{
  "vocab_size": 1024,
  "norm": "rmsnorm",
  "norm_place": "pre",
  "positions": "rope",
  "rope_base": 50800.0,
  "rope_fraction": 1.0,
  "attn_scale": 0.125,
  "init_std_o": 0.00671,
  "init_std_up": 0.0355,
  "optimizer": "muon_variant",
  "lr_mult_qkv": 0.5,
  "final_lr_fraction": 0.0,
  "batch_tokens": 65536,
  "train_tokens": 225200000,
  "dataset": "wikipedia_en"
}
Each number is 128 + 32 x the weight over its row's rms, rounded and kept within 0 to 255. Layers, rows and columns count from 0. The size above them is the row's rms in percent of the matrix's.

# layer 6 MLP up, 704x256, rms 0.165, rows 287-290, columns 0-255
size [ 99 102  98 100]
[[118 125  75 136  74 146 181  84 109 126 146 136 124 191  73 182  97 133 106 171 139 120 111 130 143 106 128 147  97 119 135 151 101 126  52 101 153 139 135 114 157  77 103 127 110 152 127 136 181 217 138 126 118 133 164 181  99 213 217 133 103 129 137 102 103  98 123  84 126 164 125 132 107  81 123 109 135  89 143 183 125  94 153 127 135 130 121 118 152 128 128 107  96 134 114 119 154 100 122 140 119 104 137 108 105 148 118 150 135 130 137 132 109 139 125 131  96  92 105 106 121 113 105 167  97 125 156 152 104 165 132 178  66 146 137  91 121 136 147 118 162 201 151 175 134 109 157 108 181 144 189 134  53 195 131 184 222 104 133 118 201 135 147 124 104 185 107 129  91 136 161 160 108 137  89 171 114 127 141 164 155 122  96  70  38 106 120 141 119 119  86 192 160 130 120 115 102 124 138 186 171 124 118  53 137 169 161 131 181 109 110 132 161 148 130 101 107  62 100 150 122 145 148 105 188  72 175 105 145 125 128 131 133  97 147 125 155  37  98 152 138  68 119 167 144  91 131  57 145  91 153 124 100  87 135 101]
 [142  91 125 159 153  95 131 144 148 112  56 190 151 100 162 133 109  55 176  89  99  94 162 103 148 136 169 144 139 142  86 144 146 165 133 137 155 177 101 108 132 120 133 144 133 140 125 108  78  91  47   9 133 128 107 118 165 163 143 112  78 143 126 140  87 116 110  81 139  92  91 184  83 104  76 149 148 140 154 138 181  95 144 128 129 157 157 118 111 108 184 134 154  93 155 142 101 128 118 122 142 154 128  76 122 152 112  96 190 114 149 109 107 127 123 118 165 124 113 125 157  76 169 105 117 141 147 136 167 120 107 124 100 123 155 136 121 144 163  99  89  81 136 144 156  63 145 190 128 122 120 153 119 136 136 140 156 184  60 143 160 161  66  34 128 175 104 161 133 126 113 160 113  95 146 139 154 141  58 190 182 145 181  87 123 102 166 145  89 157 106  90 123 128 128 118  77 162 113 161 146  98 122 129  54 101  99 148 195 178 114 105 100 134 155  88 102 169 149 121 142  85 178  96 157 116 136  51 133 110 165 168 153 183 119 146 175  72 140 130 158  99 114 113 132 145  90 171 120 129  99 150 136 124 142  61]
 [ 66 128  65 111 153 140 114  98 142 156 135 150 171 142 242 122 144 141 159  54 186 132 176 107 161 149  79 142 159 127 140 120  73 128 150 143 193 147 139  65 120 143 170 188 119 178 163 166 103 126 107 149  96 149 150  92  98 131  77 139 153 163 151 138  86  94 137 153 183 132 147  89 136  83 127 113 136 167 106 143 116 140 159 126 123 128 125 118 104 129 122 143 125  97 149  91  98 106 108 143 146  77 135 126  86 162 136  74 140 108 156 106 107  94 104 154 102  53 158  57 123  75  84 147 161  63 164  97  79  83 125  68  99 125  76 103 142 109  92  93 131 119 152 130 152 151 121 171 150 118 132  86 127 115 120  98 100 177 119 110 128 123 150  49 144 110 147 143 127  73 108 124 103 131 117 161 110 112 151  46 172  78 151  72  43 132 158 136 137 116 156 131 136 135 177 136 121 172 152 144 123 183 140  94 152 119 192 156 161 177 141 106  87 135 180 141 120 102 153  98 107 143 132 139 159 157 109 157 127 153 131 129  79 121 177 104 126 183 163 153 105 150  85 145 147 144 128 136  40  97 159 103 140 175 179 114]
 [112 148  82 141 127 112 125 183 121 144  98 137 148 153 117 182 134 154 119 177 139  81 140 184 157 142  60 120 156 166 138 118 148 126  73 116  71 118 140 141 139 111  77 120 113 121  81 130 115 153 148 120 128 158 151  85 109 123  99 148 123 140 111 107 137 103 129 111 155 119 125  69 149  51 173 126  92 116 168 132 134 149 110 180 185 126 123 123  62 160 147 115 136 129 108 152 158 135  76 140 110 143 225 184 133 116 132  80  91 174 109  80 124 171 146 136 173  91 116 134 134 146 107 190 140 126 121 152 118 180 134 160 123 145 110 102 177 154 154 172 115 106  80 127 110 108 123 134 131 124 135 120 175 104 155 160  64 117  69 103 131 144 158 153 158 120 165 178 120 209 160 135 104 181 167  92 157 144 212 150 109 159 145 118 121 176 109 153 165 103 137 155 209 116  77 138 169 165 129 145 139 124  89 141 169 122 148  94 143 166 147  93 166 138 216 120 165 113 145 108 106 153 136 125 189  80 179  95 177 149 110 130  91 187 173 130 103 125  80  88  49 173  76  87 141  98 148 120 149 164  59 163 156 108 139  98]]
# layer 6 MLP down (transposed), 704x256, rms 0.0942, rows 287-290, columns 0-255
size [102 101  98 102]
[[115  99 106 181 124 140 132 123 149 142 110 152 109 110 115 154 206  99 107 187 119  84 174 120 109 126  66 134 158 110 112 101 140 107 105 195 140 159 120 128 155 192 110 132 144 129 162 119 122 144 140 170 109 125 131 106  94 152 197 139 174 143  94 195 107 192 137 155  91 125  80 144 128  54  90 153 134  46 147 163 110 124 104  84 156 122 112 160 108 141 130 109  92 107  95 130 159 129 116 175 146 142 175  80  84 117 112  79  92 127 146 134 103 169  62 107  86 152 188 148 116  58 108 102  90 138 102 116 117 174 130 140 190 168 170 137 124 153 149 100 110 121 207 134 106 162 124  47 111 110 112 177 115 102  90  98 122  96 138 123 207 133 139 155  92 198 117 122 178 144 185 121 100 140 128 100 130 173 125  65  56 133 123 114 126  56  97 165 128 170 144 107 124 167  67 186 176 142 174 128  94  82 119 113 100 156 135 129 134  90 154 158 137 116  67 121 126 103 131 106 115 155 108 145  84 147 124 168  78 138 190  65 126 150 114 128 135 155 109 170 158 182 163 119 124 150 113 107 131 131 115 160 109 122 159 126]
 [158  91 134 133 138 117 103 159 114 167 147 198  92  57  89 173 153 140 113  49 110 126 121 131 100 128 129 187 156  73 170  72 113 148 131 124 120 126 145 139 147 126 140 165 153 164 114 126 142 132 129 119 159 167 137 102 150 146 127 142  88 148  75 169  98 188  98 171 140 133 167  91 132  95 139 120  60 146 122 139 156  96 156  66 172 132 109 191 144 143 120 134 175 108 140 199 133 168 103 103 185 121 161 130 161 113 106 146 146 115 122 147 200 154 121 196 123 105 133 106 119  86  70 123 149 153  97 145 131 101  84 126 142 135  85 118 112 134 138  83  83 134 166 125 161 164 122 133 125 210 132 141 172  47 171 142 141 133 145 141 123  99  78 102 102  54 101 144  31 116 117  80 187  89 102 104 142 124 139  82 175  94 152 138 144 178 104  81  61 157 179 114  56 168 155 154 142  67 123 174 169  96  88 115 150 159 155  84 115 118 120 124 147 109 147 126 190 142  81 101 142 149 106 108 142 133 121  77 120 153 137 132 142 123 141 127 156 149 152 120 130 105 143 121 164 155  89  55 172  94 134  95 138  96  89 157]
 [101  72 184 113 115  92 172 193 169 130 179 156 134  86 121 130 220 152 138 103  61  78  97 143  84  93 107  91 134 184 143 115 100  84 147  83 101 134  61  89 132 148  80 150 141  74 112 133 151  76  99 161 141 170 101 207 154 107 131 140 161 100 110 145 121 118 214 198 169  92 139  91 147 111 116 152 108 180 131 165  80 161  92 103 155 127 157 156 114 181 184 156 125 102 114 149 145 133 130 110 135 116 141 140 142 119 165 155  73 170  61 128 131 150  97 125 120 127 106 160  92 129  90 117 132 122 126 132 110 145 117 139 112 165  86 127 123 148 159  91 145  96 139 173 127 160 126 160 118 102 150 167 121 153 143 175 134 178  88 127 102 136 144 120 137 156 152 101 103 100 130 164 137  97 155 111 100 158 161  82  92 141  90 128  57 127  69 153 167 142 107 128 119 121 125 108 124 149 184 143 120 164 130 129 189  97 220  56 168 142 115 119  76  96 134 146 117  63 103 135 165  86 188 130 107 103  99 168 162  87 157 160 141 111 129 149 117 114 165 137  81 154  99 164 159  83 134 105 203 172 144 115 143 144 145 109]
 [131 204 146  84 133 131 115  66 114 152 175 139 156 161 135 133 154 145 171 156  76 125 106 171  77  83 140 137 160  95  80 152 126 124 147 122 155 103  76 130 190 106 119 135 157  95 172  97 107  99 106  94 123 149 172 171 177 153 136 150 141 108 131 135  56 113  81 143 147 103   9  78 144  88 139 184 142 114 120 114 108 120 189 103 117  82 118 164 125 115 107 149 139 165 122 176 103 128 128 155 115 122  98 127 126 100 167 152 143 155 135 124 139 148  90 133 183  90 120  86 131 127 152 131  72 127 110 128 131 121 157 167  96 114  94  99 188 157  84 160 147 126 157 108 162 172  94  78  94  74 115 135 153 102 143  77  70  83  74 124  95 128 142 137 106 132 104 136 108 124 130 116 122 144 118  83 111 169 107 134  21 130 128 101 138 172 111 119 113 125 156  95 143 173 112 132 168  50 165 164 123  31 122 136 104  60  68 125  83 142 120 141 103 128 134 139 132 130 140 113 139 124 194 123 173 148 144 174 137  86 129 107 122 150 115 149 131 203 133  96 136 208 108 135 153 179 190  81 143 130  76 155 113 150 122 122]]
# layer 6 MLP gate, 704x256, rms 0.161, rows 288-291, columns 0-255
size [102  98  95 106]
[[121 131  93 120 112  79 175 103  80 104 116 134 145 142 144 139  68 124 103 159  79 104 133 133 169 139  98 120 109  84 139 164  98 135 134 180 140  50 185 144 125 148 164  31 171 169 124 124  83 148 108 144  87 121 163 131 204 142 155 133 179 117  93  98 150  73 143 134 121 129 155 142 118 162 113 183 137  77 134 121  87 113 121  98 164 127  98 113  43 146  93 152  94 118 130 161 162 159  44 142 126 160 142 145 102 154 141 127 118 130 108 156 138 153  93  98  64  95 123 109 109  87 114  94 182 112  88 126 154 118 158 125  60 134 108  93 157 187 123 106 162 123 142 118  89 126  86 161  88 127 169  74 179  84  67  77 148 122 155 150 141 130 124 128 126 131 124 148 159 150  98 189 127  73  75 138 113 158 144 148  85 193 122 168 101 148 132 118 125 118  93 129 134 120 129 131 149 125 103 111 186 126 170 117 205 111 109 166 184  70 135 104 117 133  80 150  86 176 113 105 131 139 124 104 143 179  97 109  68  60 104 148 150 112 125 129  79 156 151  84 180 192 150  82 124 108  70 175 111 145 147 163  94 110 126 148]
 [ 97  96  84  76 151 129 184  77 149 125  68 111 129 157 171 104 148  83 201 130 179 144 179  44 184 176 191 136 176 125 130  55 146 124  94 165 104 172 119  49  87  99 161 144 173 114 129  85 129 146 147 137 121 147  65 165 112 111 164 156 153 137 100 149 148 115 167 144 106 171 104 117 135 151 164 118 197 151  92 116 176 123 138 166 109  68 185 115 112 156  54 155 182  50 109 123 126 151 141  91 115 115  76 115 115 118 108 117  77 124 104 167 119  97 127 135 105 172 127 116 140  96 151 148 163 141  93 156 149 120 135 143 115 125 111 144 163 111 104 122  79  95  97  98 121  63 136  89  79 146 144 147 159 167 147  79 186  90 142  98 128 142 136 197 164 125 127 177 129 161 107 166 120 102 113 153 106 106 126 134 132 111 167 161 145 120 127 100  78 134 154 123  66 118 109  87  85  68  64  69 110 124  87 112 110 155 106 142 150 141 153 121  91 118 181 148  99 118 135 138 159 130 131 119 110 121 110 122 132 109 123 150 143 132  44 114 115 177 191 128 160 123 113 103 132  84  78 147 129 141 108 201 124 152 151 138]
 [152  99 113 192 122 122 162 127 158 103 149 142 117 149  63  95 207 145 125 107 102 152 153 149 108 141 141 144 121 135 108 148 103 110 117 103 125 104 118 115 117  98 126  91 135 119 148 123 123 127 116 132 174 175 125 151  44 164  87  93 103 120 207 148 142 131 131 194  94 153 164 111 125 161 165 102 127 118 110 103 145 113 145 103  66 123 105 163 159 120 146 147 137 187  99  99 145 135 138 155  99  93  88 104  64 138 213 136 158  82  93 143  66 122 139 127 108 135 133 138 140 107 153 145 159 156 166 135 161 119 106 107 107 151  79 119  99 134 110  49 181 116 168 148  41  65 110 137 116 118 114  83 104 144  94  66 139 151  61 118 117 152 126 159  97 102  82 105 154 110  83 138  91  75 110 143 113 157  49 139 147 134  97 208 122  80 122 118 130 107 132  93  62 116 103 184  81 178 112  98 156 165 106 130 100 140 159 168 157  91 116 227 149 134 108 123  97  91 137 130 158 119 110 119 124 207 176 115  66 148 126 174  50 153 109 145 143  93  97 111 157 119 129 163 109 135 102  95  88  93 117 130  86 159  96 110]
 [107 181 105 153  45 104 107 171 124 115  97 116 127 124 154  90  74 139 128 114 160 140 149 105 111 132 121 126 174  92 142 182 111 192  72 143  81  90 102 123  76 179 122 139 128 148 171 100 116 119 119 103 118 185 126 131  47 159 108  86 116 172 106 117 179 101 127 125 157  98 133 169  65 168 150 129 127 169  86 124  81 131 123 104 126  93 146 169 141 200 179 184 139 126 117 137 151 103 106 117  90 120 184 111 159 133 125 204 104 141 130 174 119  64 131 154 150 155 203 142 101 120  82 149 115 111 131 137 113  78 159  96 130 156 169 185 125 187 172  94  97 131 114 171 137 187 110 102  99  74 167  97 152 122 120 189 152 118 122 180 109 138 157 165 183 178 136 137 135 141 105 164 124 148 150  92 130 170 105 122 129 167 108  98 162 101 117 155 196 131 196 150 113 117  85 164 128 165 157  89 124 166 126 114 130 109 138  90 136 162  98 131 124 152 112 147  93  98 138 145 161  91  97  78 150 196 154  98 133 179 144 199 151 153  91 101 144  92  85  88 142 135 128 106 180 164 121 123  85 135  93 133 160  70 102  87]]